Weights of a small GPT-style language model, trained from scratch on English Wikipedia.
Architecture: RMSNorm before each block, rotary positions, no biases in attention or MLP, untied embeddings.
Each number is 128 + 24 x the weight over its row's rms, rounded and kept within 0 to 255. Layers, rows and columns count from 0. Numbers have three digits each. The size before them is the row's rms in percent of the matrix's.

# layer 5 attention query, 384x256, rms 0.0696, rows 0-50, columns 128-255
081:136127123160152146126083144133102119113102120092089136124105106132123119137164148132119141144132126158086077170162156137141140070149146146137124091104136114096103139104082161139117127139156138135132119092116168155148146131095117136116109061175176159116107131113108109154111103112124140092114125115119124109108120174133184137147149109121108137105137112134086151139124107103144119145140
094:099143125144152128140088125094118117124121109106084093124098138143148112143164113167152113159129123146145087193149151135147102090163164117115134119139083129096098154128114129123127116156152112098187138119118121187122114146125099100096123056145143134090124113143136128131115130150101143096142114111105169118115139153114136087174159137145103191140129109125096130157116121134146143129148
100:102128147174131147118117109174120153135096145123089124124137144132128153153141125164147152137167136155112080161120143165174104089145149144130141130125088148114077131117079125150135117158112153159133152088144159172154160146110122121105131104142146161149104109152112125175133132147126124126134154125120124114118123131107160127203130127149080168135098138110090143144114088133123136102137
091:088134123090128091154159147142110110155173157092144107101176138102122165147099135132093093181113126133128131150183126127161110142135117124092151155166144109117135137114084148148156116161148102097145157124106124134140096136100129108077116106124190142135154134129176140164114139161125120160124122128136125118165089107108114104175158115160104113136132147144098119143092123155088122148141
085:143183148128121132129119086103117196124105099167105130115089078156131111087139133144103147097099131178128084130125155103139185095140146132119061104117092160143104142128108110143127138175149144148111083140126179140091128112120135130112163097147144141138139129120082122096104083102112133114117162128154112122088120145115112130088136144110144140133126085122149152108122114136166117107116
086:119123132111124136118108124130132172105097079172144193117112118145152132118121125122147138090113133085141160086094157146079157103106070157091122096101099132167160133115126113119100121120137158152135107156136153070079146099143132162170137152138115127125117138141126112107123142097113157133119141124168093151107100141152117144074108129132147113131123109103177125091122130155102140106091
095:144106111169135139131066131124137113063147133110115186114117123115142100121123146105146124123132106123136140107101108135070121153084115123118157112099133162146120106152182123101113122112114169149131118159090155102107162114148137147138136175165110104139113130160105103112190131105131134140127112139138122151090151162134133149057114133147168110144113091116182115082119120130116145095105
086:128139110094124169116084096098086119138093156119122136121063105164174114119188117090115094112105143166101090172143134125158155096198140146122104123136113126144111127117132117126136119173124145105111134104124158181128125141120119127086121082149130103123117135117120144125147117123132083126110125120129162155107164115156118127086125104122130172123113124110113134136161123114119145100103
105:119129116123111169133142136129106112149136177153129084132141142159120154139164132161098116137111140161097128131127136116170125072152113131133110121137123107114113154105110135147144094131117118114139161116134129158149108116132128127080084127131137123103098082113172121190086093156118127148137149125097160092123125146112118113167162131118112191133131132112065170136153093116137125126101
098:116094138125101098132153139168154127103117103110126086118165139102080138121113124082150162142180140119145147126131160115106121162121133110174143179137134117091159090155101143138142131134094117110105139129168145140125164140099136165106159133109135151161121127126116130145137160161117062112154159148126105120156120131117151127166119130117088096114127127156150120143055121112131109150153
083:114113101133124144133166137140148093123144111151148129120119134108112148125122098152123165117134138068123132097107161098116100160114142143180169119117108112109134137138168131130120101112164150116118157147145114117132157116130099129132142179176135133082119093162150145121132105134120119101150114180076142089198137125128096101154089112136127173129146142176144077105139147158125150158145
091:106116143155110117124157127110136118112121134098102115099185138105086132135123137119104164128169133128132160169151173109116104187123123118133164107104124141104105122111111145138130145165103100125094145074148148133145146170118172142128133133110096113114177162159145134158131155170164057134164146134133100129182112132115160140186126153147120097133150151119144101138137105122114123126148
099:125145162146104145112157141135147161144129112123152108144124136124095126150160144150122198153144162127155146104150146110169113133159121092120124144131138146137112116136141116116140142184128124111121151105178158145110116140109155137116124149131131131115140093151118141135136129159125157098144119119113132119146106141102110120139104122120132163140139160154128129149149127153098073165138
106:156147112141135195133130097115102120136148159104093118129092108175145114117157124136130067096091097126089099137153125112122128125117085174119062119144095142119111135101099148102124098129142149082142109127121121120135096124090118099133108123133105106142095139120153128108084093111127132131124152119121120122101137110105151142105149125156116149149126066116114135118166101112104159119120
093:126113103149152119168131121119168072124154102097136120143151095116151124116102119119103126118142113100138128144126105135123122126115117140094144105116171109149139114160164152147117115078146134096152085135109093092148134096155119144147127117169125163121158132136141107120121124120114141128131133150147138144121123133191144107111162130108159100119139139155115124107137135134129133132094
119:105132135120135132115133123130117193146077157165169141141147147123134145152146095103151188135148137170167132127142183089123108129176151105094123113114151083141139089141114094146122134143101155156142135120180155120115144146128144128116138126123155118093134093124145167113144125125107096087146101080115187098146105119151111131119121163120090111123135147162134106114148164125169117129119
082:132133168140104137119150178141127118091132073162103072151142126110137140110127163123133135099180184099146113118106140160151164146111118084156137126112116117092099140150110135141170152127090129106122091103128126174110127136101129119118144146071137117123113148138085127143121137145125144133095126110098141119162128160106178104118137104129140114113143136098143101129095125099144107127125
102:106107107129143102131101105171092077133150176120113109161140134120152131133114141126147157140127132122072149128141122096140116134138127164129138149161175146141158102103145156172142094114149119139170140144158095116158152073135108117106127157151112168135148123150118156146126152092126148104119133150147135151138087151134145152145116119110148158148141132090110159103132133122111096141174
101:126108136146097134137135133137179084109130095123073119125102113100099126151110132129121145132152109072071155139097115162118092133124128129145140121177140131133102128114206162131099145134135112129084154134126128124120104113111139151134136155136050127134128149155145133151141120131166188135132156161141077162122116099095120148141130128155179128101112129117139116136124114132134145172128
112:120153155137133170148128098097168131122106085132116135132075071153149143107185132113100144114130112099111142169151149162126135143138090091135081119118116109122094130178083118118096137175125113111122118094106116131158129146135156144134117071139130130087128127092119141096112116121154151156139130103090143067149158134138161098131182136120127095129116153146116105149123132117133156144103
094:154150139135119140129133152125184159159133105121098090132068106126146140088142178126132149107129120163145119114111170119164159125124147071137136174104103145157104151101126106153137171146116123105102145137143167166101114174091170145152129105102102102144125121108118119108146113153126137113119124109111119136113162139102125113140128103128109117103121127172160116163109106117130142140130
102:129126136067163130099133079110127115132110152177133143134178135147128123156156077115122102140162157145117117128127166153137103089116120103114154110073130145115141145145107102112124144080101141151158138117147113149143165148146088106095125109112164139137077117089088112092130121072090109121161098107093140127089126145173168101100099109138109159140130140140113149115142151115145125111144
104:146126142149156162121160155150119155150143117157146133130165125098097119147104148143131148088127184113128126118104105122142172147083101132130135104076138114089149123145120115126145162165117108130156131103168091158124121082112118125154119149071137151187119118118110162140093142117137151143106154154085114094130099140071146058145110114097098143130094134127090131097141115133124111087143
100:111116163112099146145121105138188143127113124151119119123126108073110154121105112154100132132152141109098128119129136110147168112117123125142129133105097150137109119141140124131147141152140130115116112115135143156076137149062126131120156139150127152126095098154100169153132145160100137063133123124147144128153112125124102129124127133143157145120146102141158129167133108113123151118155
100:124114128095125127160126086133118123129153186141129108152161133194151072125105112136118114142171112117148154135120136131127133101136120126121104130126131144112107107120123159120126122081128167134191100114171078108143175121159093114069127161141124149111105080131118153075113130093144078094144130140124124129108087142158144138123105151132139159143144134115116127117156124159123116101134
119:162134118110151184129171163146146127130122162134163179129154125113152163170082145164134160106106179115134136107133106144159145150116104143114139098076146096132120120114102085127140164143092125125107122122180131150153087110134120151178122124103159120144151142110107144147109130117153143128135155132113108122092144129086125103155114121109093154106107140099151134148158154123121103115134
113:150141169147129129124132085175141092142077111127094076099160134148123103080148146102172122098162107147129116122093106147145115150129142107157151122122113110131148115131066173138122149116088095105117100113127117180132128154130136133153114103092104140112106148112088114113082170153130080118095143087133107100132140168118156138140154104139131097110131129126168115142113118168138119152086
111:130142158145135122125119171125111101093102114107105117141111149127122161122140133127128132098098112110087152145101154143087103156154153121140157093194118101121145136126174186125136075103107132107102162116113126104158131140139172138120133113145088117117135172118146117152100143178148146200082148162130122147127146123149102147136133117133160096121108112113127104122116122114133139150109
088:106145156137160109099120108088178122098132135144133128132180135131165111142136127127078109114141133118121183132116136125168117124131131072120144127152142125153104112143181158118145155097114107119147108162140104131153164086159121076097129167159095100125091094135120146133107104083172136150141108157135156078118160130115178115077131132121152153163135141149098117093146125092138136111146
116:048129153125104137119130054086142118137138143115131124118081123158117107135152102103060115154104087116144120119128121129093109144132135093094124136116094114119119110178161106159106123184134146081121142159066158120109100151125154103105105138170137117136130093151162114107135104096143128125114106131140160146119158068197150123066124137132148130145126127128122138164142153122120177107135
110:142122126145128150131135137141125086146118103144110081147157114138136101127106133112118143108158172138120113091141071159171159133117103158156137132108114133107122130130080187119129155119140156124151127084174095188136134094110117129130136115112108188138128110119108120121143144121114127169081160133160114143150105157072175121123121081100096089153134152119116155085132101127116073102164
106:126118133146125124104088139127102134099164104113099135161125138133105138154157108151107110127145128138110151111146141124105117113141115136152132128165114172149123148137165130102153117086169141113132152175102104076138138105168114105101105170171113107132137167133163121149104098136149124124148083132134180125101148126131108137092113147117173176138104098122134099131166174119127122126117
084:181139146119164159109149212102106161135160158114137137148122104130113137165089109136154154137086118131117153107180130154149112091133113206127105146120129131167133141130069119074136114134120147158105134122178105108171112074146105113152152138124095142119161167112177154127126105124128100173146160173121136127115141166119136110148079138130117159146110111123139095150173113118084110121158
118:107142132129141101104125130086118202117110137111109210110081107125086129122133170111158126132126125127153122171086145138126130106110084138122143143095126165121171089132144108106145147150115133121072141118126114099119124170092150159095096099096152124115111126099090175101103125108162087182145137117076139111089133114092105174131095132171095124170107110134090088147121115108142140119095
093:145146125158134121106135186107098197138127145148150166094088120086135157145147111145114142106166182090196141144115125113120144113129130168160111141059157149152134144081121096131121088143113149165109130119128153096097091142143168124168124112111119110120172108131164120098102118174122164148100157152135156127117144119160108121134144126146084125104158126173123110126144115093105091093138
094:093140143165095131138124099139160132133118123081125111128090109193107185138104125123106114110166071131122134092164100093147137158101114159170091169112107145131118114163088162154128133150138164120102129105130120105144119132172110124140100099189058173141127156146132113102119114106154137178103127152142156138145151087139090115147121142127088131147087130151125162146149162099134131108125
106:106130148100137130150133149170116129157118086092138054108123103132128114089120096116087099126142084167079129095179131113119154152152157099135124132172102116137132130148123124182119120131107106134104121115087155103123129145140116137120134167161108082124145151175174098131136069130146146154122117121121113141109156082113121134105153145138138124104132098121117165150099129117105185151147
106:128102138117112105160140125137140089105102114080079085130135148153111116101100106104137118123131078162117101140138135099142173145133160130143166090201063139093109133166142191157146094135154118135124131128120124160133166120149106123159117168127071129140086144141136127149124138100129111128126161153162114178138119146131138160125129118141177128138098111112140139108093116135111157127117
096:147139133117079115076125163076144114128121111109126147113049115158136178151136143144200144127112124102154127146120125164129119121147100146159102149117183148150119121080118088106107134108191121168155121129109095109116095129115150143144150094155147142112151142111128142098147142149133143125138125100108141128134135143171094119152117125126131131156154137146157114145131143152118104147131
102:163125138112130140203110113114125105125123110130115083122121128168150094129142134106166121158129105127130098145131153165122109141114154137125088109141123109121122117143057116135140150088170110093143116138126097169151159136127105167182117138162121170071113098175108112130188172126091077109125106108143143123131148146123128159156139093156136138112098147112129119133126175159118125112124
095:154136102112140136078078126135114097056132140162142134120138144117099161144144146136166103128131114140151123166092141122127116141131140118123166096165141138130130126094160109118110135090100112171137136135143112093104148177106143139085145138105125103163138156123144143147135106147094133079135110164135091111106166120134072157111082120158114138142115127124132119143119074123109136148118
091:115129177093138082167112115132124128130163140130121105161145131139157155113135161151171094155130130187158127129070143155161143102109129117135103119163099128153115139128102131121101146138121152197136122155098114151101167138128096146146174144128114127132126099130132108101145154108109105100171116125135069144130105188135099176132082136143138111119116131147152126125071112151098113145135
101:125137131126145130129116097086114166117134128147118151112094126121109132142117147134155113092139130114163124122139132153143147112158060161136082147085159133102143146126130127101177063133175155142139163163142108150118106079116131168130115103124162178134141095104151135152153162117094096102142145111125156108132074136113143141146080120135122175144155153164092142138150113110125079133159
094:103085144164159119148148165166144138123126107123118149143174115159096147102148120130097127136105111160118114098169132084141123140184136160116155153153115127103139119174132115165126093121124138085116137113113173118074125124137163153126188142179135131110155140129157092137175130131132099136101153166160136106143121105125131109094138135121134097112130093145092128153140099108138126122116
106:104151178111069136129149102156135126154076076115099153148115104148100143100155111073087093136165068107099122137119136133102146128153165081142119130105132152131146121150119096123099139128097126082065122112077164122126152154116115111126113092158144100122117151134143120161130115163169138139103114100095134127113153097148119120131160140150125125139164110111112146162126147139155150118119
098:094126140100094123137121128124111109139131128114086160080076086204087181111113121112131115141153119119131102133172122106120140129111145142123139182161091133123115073157150128149138088152133149114103093111111104104126109128126134146105120119131111112104153140131155126125097121147158112158150136137104123117144137107125076191122134131148163126166121114107105123173118092104133168141103
120:119120113147141110118103129099115207111141157147146159139129149085138092156139151157147150127098176094185133153115134145141114120123059148127162138102135114130147134093155132115121174166142110138133118132134130145151112117141175153111121105143183135130138102120112168102131150101085117107150142116104131104111096170115124126087075129123125141146095144152110113132132137124102095124130
105:131162133107117148107109136120141161157123122146175126115119132073134127137106134145099117138116158101121175157135130140137140098108096110113136136119187090189099112136153093105110111127125145150150164163148099100158098106128109088107140099108183135124149073095129145150077120163134172160160119151125119100128126125124119162126096138088091120124171102117150123136150124091100122125091
116:118123141091130159174122175165129160150088148109117116142135126136158157128131126146131131156159163177120085132126149135193153063126121166130151116131106117121103119111103113148119094171105132137111114092115132149144136148130118139126181081100144137103110118128092158171157101117097093099125117108136155118100097125100110104145150125123094152097117107123119112164117111098128130086110
109:096115164132116163151139158175174127162080143125089120139137139134148166144115110154118173127164168142110104086101135111176127082141118176125143129138098124121118128119125093171119123164103188141100144120108149141119179130118137123124193127136100177143117104131100150157133124158137109134130147081135123110102110114120112126149139115117109116102109116117102123151106115095142114131089
085:154109120102133143172098170167146140136083114141106151137148118153147144124117103150126151135147166139101097134101158115166169105091144169141164088136116151158136123118131122159111094130106200145131116137141155126115171131139144149125193123153111139123105106126102127121137104160089139140126103109159124140085107128125089137094157113108121146087094080132132133108131118123162115095113